python train.py --num_hidden_layers=10 --hidden_size=512 --num_attention_heads=8 --num_key_value_heads=4 --head_dim=64 --intermediate_size=704 --vocab_size=16384 --hidden_act="swiglu" --norm="rmsnorm" --norm_place="pre" --norm_eps=1e-05 --positions="rope" --rope_theta=10000.0 --rope_fraction=1.0 --qk_norm=true --attn_scale=0.125 --bias="none" --tie_word_embeddings=true --parallel_block=false --init="normal" --init_std_qkv=0.0252 --init_std_o=0.00564 --init_std_up=0.0252 --init_std_down=0.00481 --optimizer="soap_variant" --learning_rate=0.00339 --beta1=0.95 --beta2=0.98 --weight_decay=0.038 --lr_head=0.00649 --max_grad_norm=2.0 --warmup_steps=37 --schedule="wsd" --decay_fraction=0.703 --decay_shape="linear" --final_lr_fraction=0.1 --batch_tokens=131072 --max_seq_len=512 --doc_mask=true --train_tokens=868400000 --max_steps=6626 --dataset="wikipedia_en"
Each number is 200 + 30 x the weight over its row's rms, rounded and kept within 0 to 999. Layers, rows and columns count from 0. The size before them is the row's rms in percent of the matrix's.

# layer 3 MLP down (transposed), 704x512, rms 0.154, rows 432-468, columns 0-63
104,198,223,209,202,196,189,176,191,244,196,247,167,179,214,209,205,163,230,179,189,191,166,196,176,201,208,189,219,193,111,209,254,244,168,180,252,184,215,215,219,163,197,237,262,186,260,217,175,235,226,162,171,226,241,224,237,133,201,204,156,207,204,191,205
096,223,225,221,245,258,220,186,204,162,206,199,238,200,166,244,156,218,203,228,193,196,162,156,154,216,178,199,228,179,183,240,167,211,220,177,180,216,176,151,214,143,191,221,221,214,276,185,186,196,194,210,214,219,216,189,207,176,198,172,176,200,234,217,164
103,236,180,197,134,185,250,244,162,207,184,147,240,203,142,215,215,136,213,165,169,195,247,188,221,227,199,188,203,203,200,184,284,221,168,170,200,196,136,175,202,197,179,121,185,198,176,161,186,137,161,207,210,212,205,175,143,216,163,245,162,212,213,203,122
108,222,171,186,163,218,199,271,197,200,172,203,203,226,110,189,230,223,167,237,165,164,207,182,201,180,207,242,172,229,232,177,195,227,211,239,229,205,215,188,247,237,243,223,221,210,180,185,193,166,214,158,183,213,220,200,198,208,177,179,227,227,198,148,228
100,225,223,221,202,206,287,195,221,193,218,130,212,177,179,197,243,168,193,186,161,207,178,211,212,197,178,192,223,200,205,225,183,190,224,155,243,163,219,236,206,213,176,242,248,161,169,197,147,221,232,200,222,210,214,175,244,199,230,203,230,225,107,148,224
101,232,168,222,213,167,219,190,247,200,166,169,188,206,200,187,220,188,251,260,213,208,190,186,211,192,222,160,216,171,224,133,171,259,180,251,189,191,184,300,169,159,236,226,177,276,171,200,190,232,217,214,192,175,178,186,199,186,179,177,233,223,209,188,194
099,178,217,181,175,233,227,219,204,167,165,224,214,203,159,165,182,156,215,171,184,165,206,204,154,205,187,172,120,201,185,184,124,210,206,228,215,207,196,231,203,192,185,189,233,169,236,168,241,180,198,235,152,219,216,176,166,203,165,251,255,213,194,207,185
098,203,188,160,172,212,145,226,209,211,215,246,208,200,160,184,192,153,246,199,232,211,179,242,253,213,222,213,267,147,203,194,220,236,161,235,205,215,160,154,173,203,170,246,207,172,208,244,225,197,216,215,206,218,207,159,245,203,224,190,110,242,146,242,262
097,131,194,227,138,202,194,217,170,206,220,113,220,194,239,161,185,193,212,172,259,192,255,206,266,171,204,207,212,197,200,176,173,167,196,176,161,201,198,222,180,227,232,195,224,161,158,217,188,194,211,179,182,216,223,172,239,278,248,203,138,178,187,188,196
101,142,205,203,213,194,198,200,205,212,229,221,187,228,170,228,186,223,218,149,194,236,219,208,249,175,236,169,174,172,222,215,173,183,191,218,175,157,189,160,179,139,202,220,173,179,208,171,181,223,164,173,167,169,199,196,207,229,228,181,150,252,206,228,245
098,211,179,194,203,167,192,169,171,180,223,184,242,207,189,180,212,144,250,136,208,236,206,201,181,171,219,197,194,217,223,224,288,236,241,217,178,240,231,201,211,221,239,162,195,190,208,221,192,187,227,175,187,228,213,209,215,215,189,232,213,199,204,208,167
101,213,228,215,192,227,159,159,241,250,238,169,212,196,173,206,136,147,222,197,227,198,242,203,175,208,195,180,187,222,223,238,151,183,218,163,233,202,188,156,210,159,235,194,209,204,186,242,254,208,205,162,212,217,178,180,195,226,211,208,206,190,184,219,217
093,169,179,197,186,174,217,146,264,220,235,206,236,174,231,180,212,279,207,143,216,181,233,202,199,198,195,147,266,214,270,189,238,219,231,203,134,196,201,168,231,211,178,196,206,212,235,184,198,195,208,203,145,187,179,151,226,209,207,201,201,209,219,198,178
099,212,169,240,215,171,202,142,296,218,148,224,149,185,261,195,229,266,175,189,187,207,206,175,208,199,183,232,249,216,178,217,211,238,268,203,242,184,169,160,224,184,201,206,171,164,168,197,201,230,131,179,198,165,245,192,247,218,197,224,184,218,172,250,204
097,205,156,194,178,207,164,133,233,175,159,222,176,180,215,222,196,181,216,197,201,172,231,194,208,240,200,235,208,232,246,112,205,153,264,235,229,208,178,216,238,143,152,262,203,174,210,235,183,238,183,205,210,173,204,197,191,208,232,178,224,160,121,158,266
100,185,154,168,157,137,195,164,217,243,181,224,209,236,168,181,173,209,200,202,191,229,183,154,174,214,156,125,198,171,136,189,198,175,214,221,219,198,265,129,217,245,175,188,180,214,192,207,204,178,224,191,147,229,227,157,210,195,209,139,233,224,191,210,213
104,178,177,197,189,187,212,189,230,210,192,182,195,214,147,132,225,207,211,153,192,207,159,202,217,161,190,231,163,139,233,184,199,246,226,228,186,231,197,209,178,191,223,204,197,259,177,183,211,159,132,213,172,164,172,217,212,192,243,194,142,216,183,185,190
105,217,215,197,164,225,188,193,189,198,231,154,202,165,186,178,212,186,182,224,185,126,165,196,207,214,188,177,194,228,228,197,193,193,208,193,196,139,200,187,224,210,232,183,223,206,264,229,177,166,222,184,157,233,151,210,227,238,166,201,181,176,163,163,152
103,221,211,152,257,248,194,210,201,221,158,208,220,150,186,209,241,160,168,236,253,224,181,152,188,205,220,172,190,191,159,202,184,204,212,196,191,226,181,192,250,173,178,192,140,204,201,180,240,197,192,209,257,208,214,203,208,175,220,231,207,169,212,202,199
103,168,223,248,195,197,157,285,164,193,212,267,156,168,163,135,216,207,198,201,220,236,222,186,223,201,198,176,222,198,162,156,258,262,202,205,192,221,211,202,159,194,139,184,222,211,168,198,163,209,175,209,221,220,224,212,226,234,230,209,202,226,166,188,220
103,176,193,234,120,234,230,160,219,166,246,184,174,200,217,163,230,187,186,220,166,220,194,221,172,180,205,169,146,190,197,171,163,215,157,193,192,225,195,170,226,227,230,190,169,195,281,186,140,200,216,186,227,190,175,245,205,203,258,230,189,290,194,193,238
095,254,181,267,179,248,247,217,179,213,252,230,216,233,214,260,219,221,221,250,178,170,191,215,188,227,256,201,240,225,194,226,203,202,204,227,165,207,244,195,209,237,206,226,186,173,215,207,232,258,210,241,227,164,217,234,231,209,202,183,190,179,166,226,162
093,178,222,195,204,203,228,180,204,188,285,224,131,238,207,225,187,224,182,161,215,174,165,189,197,205,259,147,182,197,189,201,207,168,249,191,161,213,216,160,124,188,212,204,223,151,194,123,221,183,241,256,216,159,186,187,227,230,222,197,212,200,163,221,206
102,157,238,215,140,229,151,214,224,172,219,227,224,206,193,239,190,163,220,221,173,199,204,175,191,188,187,169,239,191,202,221,269,184,242,245,245,238,231,178,163,187,170,181,210,239,221,203,194,194,159,213,223,186,286,168,213,181,191,206,259,216,220,169,167
101,173,251,199,167,239,209,200,164,190,164,204,184,222,181,202,176,178,196,152,259,200,216,185,194,226,200,178,215,250,154,197,221,163,213,183,251,201,202,241,222,210,197,176,180,196,157,172,198,183,205,202,209,177,224,265,213,183,211,218,215,241,200,212,180
097,183,184,204,163,205,192,205,229,190,266,169,166,221,202,175,199,212,169,161,176,195,215,190,273,205,193,164,225,204,197,224,165,217,170,219,214,174,218,181,152,264,222,197,159,205,221,202,281,199,211,222,220,210,211,168,248,237,208,117,242,221,182,198,195
098,237,212,198,188,157,193,127,232,179,202,193,207,228,264,217,178,261,216,179,215,226,128,165,171,198,248,223,188,223,238,169,149,171,214,219,173,154,195,192,191,215,200,203,224,189,247,206,191,220,210,202,153,168,143,167,147,205,215,168,231,213,203,207,189
105,242,148,199,214,172,204,169,197,187,239,220,155,289,194,205,186,214,242,258,225,135,116,228,180,201,175,209,232,205,232,167,187,188,180,210,132,179,234,187,152,204,150,232,234,205,231,181,196,195,173,243,155,234,195,246,223,185,210,180,210,186,201,155,198
096,171,123,213,206,185,206,199,212,251,181,209,269,202,184,207,228,216,248,190,209,231,204,173,197,214,235,169,180,206,191,189,222,204,211,218,251,222,181,211,239,181,203,165,213,219,235,217,177,162,187,210,172,251,210,152,225,230,193,159,179,206,197,143,219
096,159,190,200,205,141,161,270,293,205,185,189,173,212,140,245,187,212,199,194,163,167,201,193,206,191,176,204,173,191,209,222,140,180,192,161,173,212,144,215,193,225,119,212,180,253,194,171,193,181,197,196,133,188,180,216,213,189,239,179,195,242,188,198,243
097,195,186,234,178,168,179,204,240,171,202,186,203,195,158,189,197,206,189,206,157,217,267,217,182,223,208,202,134,221,197,197,203,169,177,230,264,137,231,185,171,210,250,245,197,176,137,164,212,247,222,151,211,204,158,202,255,222,219,177,201,202,207,238,218
101,139,196,204,215,218,241,253,261,206,170,202,153,215,181,195,212,171,176,186,172,182,213,209,194,246,243,209,237,245,223,218,192,198,248,223,267,169,245,211,208,175,217,181,167,163,189,166,145,213,199,193,199,159,189,283,216,201,154,242,159,159,199,256,228
098,209,218,203,181,200,229,222,180,159,186,230,211,208,203,197,204,196,151,149,228,224,189,265,243,174,169,184,179,191,224,164,208,190,193,139,211,143,263,215,178,217,174,273,167,188,206,218,158,194,146,167,206,185,202,149,194,150,203,232,134,252,259,206,222
088,203,209,200,199,205,179,197,226,192,211,172,213,169,209,177,219,150,209,203,225,234,159,200,205,204,228,189,152,180,122,219,213,203,162,190,207,216,198,202,224,165,181,243,165,187,191,213,259,183,238,260,201,152,233,168,224,247,210,251,194,246,269,189,176
101,186,191,212,242,216,208,199,133,184,182,169,224,186,235,230,221,218,249,217,198,262,175,237,180,258,205,192,217,210,251,211,164,239,155,196,162,175,212,178,158,187,249,237,220,203,216,243,180,150,179,153,187,166,207,197,217,258,236,207,193,212,210,202,163
106,203,219,220,232,177,194,223,185,153,225,199,168,188,221,248,227,178,176,197,201,168,183,198,170,197,175,138,158,192,174,241,170,219,196,224,184,225,234,151,220,196,165,219,210,225,225,208,206,185,200,187,219,201,182,244,186,246,272,249,197,177,174,178,203
103,202,126,216,228,197,188,236,139,194,181,195,284,188,206,198,264,247,256,183,217,204,198,217,160,178,263,170,225,142,226,201,224,146,159,237,182,146,177,227,142,241,246,202,224,173,197,192,187,240,207,206,205,210,172,236,212,167,233,131,193,145,185,220,183
# layer 3 MLP gate, 704x512, rms 0.16, rows 433-468, columns 0-63
093,153,174,161,157,230,222,209,179,206,245,134,187,180,208,211,213,195,253,144,128,255,210,229,156,210,223,206,220,184,193,206,206,107,188,194,214,221,148,192,167,169,188,214,257,153,171,206,157,178,186,238,226,176,245,220,156,222,188,198,240,205,237,169,233
099,264,185,192,212,187,177,283,177,255,184,162,190,182,198,231,237,203,153,193,167,252,243,218,191,185,190,180,168,247,233,233,193,214,177,216,154,190,184,221,120,154,167,219,170,220,227,162,128,236,173,221,201,221,237,193,171,196,158,233,224,135,161,225,190
098,159,200,214,200,168,194,250,201,202,154,207,172,216,219,170,226,242,181,233,221,160,155,208,123,207,193,220,201,200,198,196,186,203,194,161,220,197,143,169,198,161,229,219,203,153,253,225,193,238,144,230,256,208,216,150,246,178,216,197,255,240,174,204,207
100,211,169,198,291,183,200,193,156,187,200,196,233,162,204,172,218,213,199,195,192,206,173,226,178,180,198,234,174,205,246,208,109,207,248,180,207,237,198,187,172,218,221,240,160,226,277,226,185,234,238,260,175,188,199,208,206,158,196,231,198,182,171,190,200
094,191,184,232,218,225,204,250,228,177,205,176,152,184,194,238,164,248,236,239,232,204,239,196,148,222,212,244,214,197,230,234,186,231,248,213,241,208,232,230,226,231,209,146,221,142,167,220,188,201,171,188,198,209,193,206,201,145,211,178,200,247,212,138,221
098,203,173,235,199,192,173,203,219,241,177,179,246,151,228,184,197,198,170,198,179,166,205,193,167,183,221,202,172,149,204,197,187,197,184,170,216,282,212,179,189,162,207,192,224,202,169,205,188,188,204,234,197,199,197,221,230,143,192,205,192,179,162,147,175
100,218,114,231,180,233,200,200,210,165,168,210,193,157,214,161,170,172,230,228,258,222,184,210,135,255,225,180,211,228,157,152,223,201,192,245,186,195,185,255,206,212,213,205,230,189,173,214,154,182,155,137,183,213,228,174,178,198,253,204,221,150,186,225,222
096,198,216,238,188,250,180,190,233,184,177,249,168,182,235,204,191,199,180,217,213,183,203,195,199,192,229,246,206,245,250,219,238,172,203,201,186,196,255,209,245,227,187,177,216,203,158,168,260,180,229,203,191,192,213,207,144,156,183,182,185,182,199,164,168
097,180,174,174,166,223,181,206,167,248,213,233,209,180,207,188,177,247,237,242,185,251,249,259,157,173,227,236,214,260,198,196,237,138,163,150,204,190,177,187,208,193,224,249,247,168,221,191,247,153,171,138,181,139,184,243,154,148,220,196,244,175,232,219,204
105,160,212,201,171,201,209,207,211,201,174,264,205,216,168,225,169,236,220,159,216,214,239,221,231,142,184,197,206,178,213,207,158,182,230,161,191,253,165,160,199,232,175,185,304,166,241,205,153,166,209,192,222,166,176,203,212,161,178,223,165,214,194,184,183
097,162,193,175,197,204,159,198,220,202,207,162,158,165,250,214,208,234,215,175,223,216,210,218,176,244,180,220,232,212,218,175,157,174,167,150,184,198,199,247,160,225,222,189,208,196,220,149,176,175,181,191,167,234,232,227,198,206,236,197,200,205,200,182,201
097,209,192,268,200,207,179,190,242,164,170,269,144,183,162,169,187,265,194,144,262,193,211,156,259,191,208,211,217,184,212,148,171,246,164,213,230,220,201,181,196,195,176,218,246,168,229,231,194,190,182,164,158,173,201,208,187,195,218,193,169,190,237,195,238
096,222,171,154,224,179,219,217,221,97,241,172,208,166,200,232,204,201,221,199,190,170,190,143,200,272,234,218,168,116,229,160,223,221,196,149,192,179,198,201,195,209,237,209,217,238,190,215,202,225,173,213,174,228,219,206,246,245,271,199,238,254,182,188,188
095,238,204,216,168,240,195,188,162,180,189,166,170,243,177,205,243,172,282,167,245,196,180,181,215,198,252,254,166,220,239,239,238,187,185,206,231,201,190,220,222,198,176,222,187,260,182,166,214,214,153,179,164,229,209,234,193,199,198,205,148,212,247,179,209
100,196,229,289,225,154,197,213,174,195,216,217,196,195,155,150,215,195,155,203,159,221,223,180,190,199,176,198,145,195,164,205,268,206,240,254,172,178,115,225,184,193,240,153,208,208,235,182,166,243,181,182,174,137,194,260,175,192,159,183,168,210,230,195,213
113,184,169,213,231,179,187,285,153,246,227,185,182,243,242,274,197,146,197,197,193,242,245,250,186,215,213,186,228,250,250,187,224,166,215,241,190,174,155,248,183,263,163,216,244,243,244,192,226,171,190,219,187,177,279,179,198,225,115,180,231,183,155,210,190
102,198,201,220,208,183,209,176,153,160,194,255,195,167,209,226,238,186,196,180,177,171,245,193,188,222,222,194,211,205,196,200,223,168,197,189,157,154,211,187,210,173,212,173,208,196,251,203,186,199,201,168,217,188,144,242,246,261,201,185,155,195,176,192,163
101,233,190,127,205,252,238,245,222,260,200,177,192,218,211,192,238,208,155,208,187,220,226,217,141,183,237,189,238,182,165,208,207,210,191,219,181,192,134,223,209,184,165,214,173,159,160,246,219,178,168,220,215,204,194,225,218,231,183,218,196,162,269,217,267
097,159,199,205,188,287,158,234,179,212,213,226,216,151,236,168,206,256,177,166,164,262,194,169,191,197,195,218,239,234,191,206,213,209,196,202,165,224,232,246,251,208,227,181,218,197,208,226,204,222,147,160,176,212,197,192,219,218,226,223,235,208,197,253,209
102,184,196,181,180,189,189,174,151,220,199,209,162,166,238,187,200,210,175,200,162,226,200,194,139,183,196,183,240,199,206,195,218,191,181,179,217,158,211,189,137,212,191,214,184,186,192,214,192,159,234,202,225,189,170,239,166,151,254,169,170,187,284,175,217
096,259,200,234,206,151,188,231,202,208,225,189,253,150,138,203,116,203,247,211,175,244,143,171,205,170,230,192,194,219,176,214,198,163,180,197,182,154,197,175,228,204,179,249,186,216,214,238,190,183,176,216,194,161,206,222,207,212,188,173,227,141,246,215,153
093,196,212,213,226,218,213,163,238,208,188,200,236,223,189,241,277,269,175,223,181,208,199,181,196,199,198,163,204,234,218,207,194,179,139,187,194,232,212,139,187,202,240,166,178,177,246,206,183,242,146,211,183,157,234,187,142,183,210,173,204,194,215,176,196
101,207,164,191,234,208,193,262,206,181,166,226,167,143,198,226,208,218,102,184,239,171,189,215,232,167,194,209,187,206,200,147,222,172,200,167,174,212,177,164,219,169,210,167,259,169,169,218,137,169,182,237,184,144,222,202,190,176,225,223,147,142,212,179,241
108,212,217,169,194,176,209,237,215,219,235,245,227,168,189,204,166,152,183,205,164,196,165,217,211,198,180,239,202,242,194,201,226,188,184,227,225,207,215,207,208,227,217,196,175,142,260,232,168,195,186,172,190,215,166,203,213,184,171,194,143,233,204,117,192
097,203,212,174,223,208,177,235,216,227,200,255,233,234,194,246,235,232,206,220,120,171,225,229,203,236,185,191,179,159,173,214,192,193,188,172,197,184,202,219,144,203,136,197,178,244,223,216,213,194,205,209,236,118,208,210,234,213,227,195,162,253,207,192,203
102,190,178,154,192,190,227,162,235,208,181,218,231,196,195,183,243,207,221,144,204,262,180,185,210,162,176,181,193,167,197,164,208,180,218,168,172,199,198,239,207,165,180,226,189,207,218,219,234,231,172,153,193,173,193,212,176,217,150,206,189,151,175,261,175
098,192,177,249,223,177,210,257,203,208,181,228,231,150,160,239,236,211,158,195,122,222,229,184,206,252,215,251,189,198,202,188,202,194,185,218,228,241,167,153,210,222,209,209,200,185,182,218,191,228,186,188,189,171,216,224,184,187,165,191,199,197,215,248,207
094,196,184,191,196,171,183,193,204,178,189,196,229,198,231,147,227,232,180,245,227,187,240,176,147,135,222,201,165,193,201,193,181,133,172,189,195,197,173,227,199,205,205,151,183,188,125,233,178,157,168,212,230,187,231,193,172,221,161,190,165,180,165,145,170
101,244,177,250,178,138,190,189,196,181,186,190,206,193,152,207,208,187,162,162,218,187,242,246,210,232,224,165,218,198,149,220,234,212,194,182,152,182,160,250,211,192,187,187,253,190,223,121,213,199,282,204,204,187,173,210,203,202,226,225,201,142,213,199,196
092,187,129,226,171,161,168,175,167,279,224,202,121,244,192,174,238,214,202,212,189,191,210,199,229,186,201,216,240,209,189,195,169,136,191,165,214,203,185,204,191,183,231,198,228,188,206,227,217,232,184,217,228,206,179,181,212,184,159,274,233,183,223,170,207
099,194,246,208,234,261,217,208,183,196,182,204,221,180,153,225,152,203,213,144,223,210,160,181,177,199,187,185,189,178,151,217,205,237,185,185,230,180,188,195,210,225,195,231,225,180,229,202,210,211,240,237,194,202,229,194,170,168,204,164,224,238,203,202,167
100,179,238,170,192,202,238,176,187,191,186,250,230,225,194,159,169,223,186,193,184,210,155,225,193,204,217,196,155,174,213,234,133,164,193,213,197,223,228,211,219,195,165,154,224,151,174,226,131,216,201,179,171,196,213,198,162,204,176,202,185,212,169,225,119
108,216,175,184,253,228,223,198,219,224,230,140,219,191,188,136,170,234,238,231,239,156,209,163,277,145,234,186,146,190,155,218,212,195,199,232,210,214,244,241,205,251,151,232,139,192,197,261,244,172,252,156,194,198,243,182,146,202,195,242,233,182,208,190,198
092,158,205,235,171,242,191,211,187,216,212,223,208,189,217,205,207,217,227,223,194,190,166,210,260,218,198,242,170,227,219,196,230,215,165,187,243,181,202,193,182,196,217,159,226,180,149,242,174,189,220,204,190,221,172,227,248,151,218,203,212,258,190,184,239
104,208,178,232,280,169,185,161,226,242,179,213,163,184,147,231,197,203,211,191,191,206,200,211,197,199,170,236,159,195,206,225,181,230,247,200,203,141,197,232,176,199,194,232,138,179,238,216,174,194,216,181,234,256,213,197,167,198,136,169,196,268,199,197,175
102,194,217,240,208,149,194,279,236,186,200,178,193,229,230,255,219,187,194,182,204,150,198,139,184,214,250,232,186,268,161,227,189,208,202,203,246,168,178,211,186,240,219,195,172,250,190,155,162,170,197,178,178,230,186,201,213,225,227,178,226,186,241,164,178
# layer 3 MLP up, 704x512, rms 0.168, rows 433-468, columns 0-63
096,177,260,187,182,204,228,178,217,220,186,192,202,184,185,197,219,180,210,200,137,239,201,200,200,176,201,236,238,220,183,237,215,158,235,200,221,228,175,208,178,223,149,165,223,206,188,183,155,160,187,279,208,179,203,232,190,251,211,234,227,162,244,219,195
096,205,186,214,204,244,225,262,178,161,207,166,190,213,184,238,209,164,168,188,209,206,253,243,190,233,202,208,182,242,222,205,261,236,183,209,240,240,163,178,157,215,158,233,170,185,211,144,199,182,179,197,198,277,235,208,189,247,166,256,193,219,133,220,214
094,143,215,243,201,170,233,184,175,206,191,173,194,201,202,204,234,162,214,256,100,219,193,174,205,230,179,207,179,179,205,249,198,185,240,230,196,243,188,203,157,206,237,173,213,221,182,219,182,205,204,193,183,191,204,201,203,230,219,177,226,244,169,228,234
098,149,220,183,207,158,205,243,227,274,241,164,245,162,195,190,225,199,236,167,237,262,241,178,242,176,185,180,215,179,215,184,210,179,215,189,179,192,220,211,185,217,224,185,213,143,172,176,228,224,217,225,225,214,173,235,180,206,215,196,193,227,206,141,203
096,245,202,215,169,240,271,205,204,249,169,184,137,137,213,207,141,199,166,199,220,276,198,231,197,156,192,120,207,243,201,233,182,194,142,214,205,224,165,163,201,192,234,146,255,209,222,254,207,231,157,229,195,171,222,225,183,223,185,235,216,220,202,211,229
100,242,248,135,217,236,165,192,194,135,210,222,161,205,231,255,213,170,203,160,217,178,249,169,217,166,166,196,199,266,169,246,202,165,245,155,221,189,167,240,245,176,225,215,206,216,222,244,237,227,204,180,196,195,222,196,174,220,252,213,203,238,189,214,147
096,249,189,256,158,220,207,143,182,187,202,198,192,234,198,159,149,184,172,221,210,177,150,230,182,168,212,185,172,223,190,178,209,198,209,191,177,212,185,224,220,180,194,187,218,121,211,259,159,190,203,194,144,179,219,195,221,181,184,232,182,213,189,180,161
089,156,193,202,172,187,182,214,193,164,173,217,230,195,213,209,193,231,179,190,196,152,228,194,204,163,231,194,213,221,243,214,214,192,206,198,216,225,166,207,153,175,177,273,197,221,224,223,207,145,215,201,203,188,244,213,223,228,179,163,231,212,211,240,227
096,149,179,157,153,244,212,219,205,209,248,172,193,188,205,169,165,256,238,239,225,214,222,162,185,135,211,228,170,220,188,189,257,211,201,216,198,245,168,185,213,199,189,203,187,119,224,178,183,176,172,221,208,231,165,204,203,190,247,202,195,101,210,178,235
102,197,192,198,201,161,218,139,178,179,177,224,226,158,207,220,200,209,249,178,198,232,275,236,221,175,179,201,135,209,208,216,220,178,186,223,195,234,191,194,191,207,240,213,220,195,260,234,172,223,231,271,186,118,206,200,200,204,263,225,181,208,193,195,159
104,195,214,208,130,214,198,246,207,166,187,142,190,192,149,224,237,216,254,174,192,207,255,207,223,187,178,165,190,204,177,213,158,164,205,164,200,186,201,213,198,202,172,220,190,231,195,145,171,214,167,190,199,190,244,231,199,155,190,179,168,203,210,188,151
104,207,127,157,164,182,184,230,154,240,199,152,234,160,247,160,239,185,171,266,146,190,222,207,178,203,210,171,182,285,232,219,201,232,283,227,160,202,201,219,179,202,215,219,272,205,181,183,177,212,243,219,222,239,185,189,197,175,208,258,191,221,266,219,188
096,224,210,200,185,184,209,238,229,181,208,218,203,152,221,214,148,202,204,208,147,136,178,174,218,202,187,224,144,189,208,241,221,215,205,177,237,262,245,205,235,153,217,242,252,190,218,173,174,187,132,240,203,200,202,247,148,199,255,181,191,226,186,202,232
094,206,185,206,214,198,130,175,178,244,217,206,200,123,225,120,158,228,141,156,180,161,186,170,240,200,178,172,242,191,210,163,235,227,163,141,185,213,179,199,168,202,207,186,172,187,210,166,190,205,149,221,200,159,224,221,216,254,234,204,208,179,170,169,227
101,199,263,188,188,186,219,149,165,157,161,209,175,215,216,166,191,214,170,209,256,198,190,172,202,240,222,177,206,200,230,212,211,158,238,211,235,182,246,241,183,193,215,160,191,177,204,209,195,198,238,194,184,202,256,219,271,212,189,173,201,196,129,254,176
107,210,191,196,179,129,217,181,268,181,212,213,167,205,130,170,225,208,205,195,190,188,171,158,202,185,185,240,137,187,205,184,141,209,219,183,202,224,148,156,255,162,186,164,167,162,195,168,232,217,157,195,194,167,167,228,213,181,237,202,119,209,207,212,193
104,237,217,209,231,201,192,202,227,217,176,176,199,187,159,253,162,186,257,220,231,247,171,196,191,207,190,189,197,232,206,235,199,254,239,183,238,182,267,190,174,198,221,171,220,189,148,219,223,172,268,174,214,202,165,137,182,188,198,177,223,218,222,193,183
106,197,202,180,201,226,204,206,206,162,131,199,189,185,152,131,215,161,221,143,192,235,150,203,214,188,158,175,253,227,247,135,152,224,199,173,239,266,222,250,153,193,179,251,230,222,192,190,208,206,184,186,155,155,218,268,114,212,233,232,162,174,200,236,210
095,242,163,228,189,129,188,180,233,172,140,167,205,212,170,182,215,163,219,213,206,205,190,204,230,175,214,139,180,159,207,219,225,225,205,182,279,239,149,175,144,233,165,215,192,248,230,154,224,179,215,262,204,216,188,213,199,237,215,194,213,167,201,202,201
095,173,190,167,177,197,171,226,231,233,255,171,175,198,255,192,214,207,170,224,203,206,239,205,175,221,239,187,194,173,197,174,198,206,193,180,184,229,229,206,113,157,176,226,170,210,206,184,202,178,252,187,192,197,148,238,194,206,258,215,203,159,219,216,216
087,201,231,191,214,203,193,269,177,138,204,215,159,209,246,164,229,252,218,191,206,169,253,197,153,240,188,206,173,209,208,225,257,210,163,235,200,217,214,252,167,182,174,208,241,206,179,146,234,206,246,198,204,131,178,207,222,158,208,224,224,191,188,192,208
094,210,209,215,166,167,174,237,241,231,191,183,268,159,161,241,199,217,217,148,256,165,202,201,192,217,186,187,199,137,161,185,227,176,141,217,213,189,197,163,215,166,197,189,171,199,210,203,175,88,226,193,211,242,188,173,188,223,182,216,207,162,207,197,240
102,208,143,185,164,151,186,185,161,228,149,219,216,182,175,282,140,122,274,200,196,190,180,168,148,226,222,229,242,179,219,160,204,207,190,184,185,228,216,204,193,176,197,157,192,208,241,216,205,232,199,151,180,137,218,132,243,116,152,217,249,196,194,216,174
108,155,181,219,201,283,220,235,213,177,183,238,214,179,172,208,195,182,213,200,210,223,188,181,170,179,184,185,227,186,175,227,195,187,212,197,210,165,169,205,229,171,177,204,223,149,232,189,212,202,156,244,219,176,207,174,230,182,191,149,199,194,218,156,175
096,128,195,150,219,223,184,245,246,203,237,203,196,200,169,254,205,204,183,215,210,191,235,208,174,212,206,241,226,174,207,221,172,208,150,238,190,203,173,266,168,164,196,238,233,239,141,204,230,206,191,214,237,191,242,232,178,247,197,166,156,206,222,260,224
097,198,233,176,201,201,190,190,208,257,207,162,189,199,205,267,218,243,222,215,185,187,265,190,186,233,182,173,191,210,234,186,187,202,204,217,226,174,146,175,140,231,191,201,184,264,229,195,268,200,225,208,172,201,205,212,164,186,188,155,187,224,226,176,213
104,173,219,209,188,235,215,183,181,237,229,165,165,197,223,175,204,182,197,182,185,213,187,192,182,185,165,207,241,192,151,174,204,219,225,187,202,222,186,196,179,217,175,160,233,226,221,193,218,203,218,183,196,183,199,204,221,160,243,182,189,177,184,222,145
099,158,219,179,203,199,231,173,267,275,209,234,227,141,168,208,196,185,237,252,224,194,153,231,193,165,153,224,178,168,193,210,212,198,260,230,184,202,270,159,186,139,169,120,222,230,200,158,220,248,163,178,202,181,226,176,214,191,232,177,196,170,208,168,205
098,172,243,222,275,207,147,199,227,212,189,210,243,208,227,273,222,189,232,226,179,212,186,177,208,213,184,201,200,197,253,224,221,187,123,170,204,199,150,216,193,172,209,177,218,184,174,201,198,216,176,231,180,202,189,254,178,176,251,202,202,145,201,198,271
092,169,245,209,210,195,230,226,168,183,222,225,223,253,228,180,151,221,216,173,181,186,189,213,184,173,204,168,229,197,245,201,204,247,232,244,217,196,225,154,213,191,164,226,206,214,217,171,230,194,170,192,154,174,161,197,158,195,196,250,209,210,250,208,203
098,188,153,214,147,171,189,232,226,179,202,243,201,188,261,214,243,188,232,194,215,176,230,268,165,181,188,203,209,195,232,232,256,246,243,210,194,178,185,190,180,191,190,202,191,214,228,194,252,221,171,162,172,218,168,229,229,226,161,187,178,172,218,160,227
095,157,194,207,218,273,196,183,177,154,174,260,182,185,214,181,217,177,236,185,262,224,252,199,202,192,226,188,170,160,166,185,226,201,207,219,206,186,180,204,185,214,163,217,174,214,187,199,221,195,235,162,211,220,206,283,149,209,238,183,186,167,214,204,242
104,208,173,164,263,198,214,162,200,217,179,250,201,181,194,196,211,274,213,252,221,171,216,163,198,228,213,232,160,229,131,189,236,194,157,186,174,128,233,198,215,234,246,203,205,186,206,251,168,209,179,149,198,211,243,164,176,193,176,216,174,212,243,195,262
093,231,191,221,190,182,233,204,185,198,178,148,174,114,215,239,213,252,216,184,215,197,226,243,219,205,221,211,168,259,237,253,174,244,163,204,195,187,230,191,210,196,158,196,229,217,175,193,163,193,195,242,198,217,174,236,226,199,209,209,182,186,202,242,193
104,193,168,235,256,228,183,155,226,204,203,180,210,172,187,232,208,188,213,193,112,212,215,178,179,197,212,219,192,231,225,200,215,255,229,233,173,230,201,211,226,202,176,188,182,165,189,184,239,208,209,216,275,177,249,200,185,254,167,167,141,193,178,183,201
103,215,180,249,231,203,167,237,190,249,203,263,186,156,183,145,242,167,176,184,224,234,209,215,167,225,188,211,230,200,177,169,217,208,149,275,222,196,236,219,225,183,225,209,198,236,194,163,224,199,184,128,188,227,221,169,263,163,218,185,192,235,208,188,151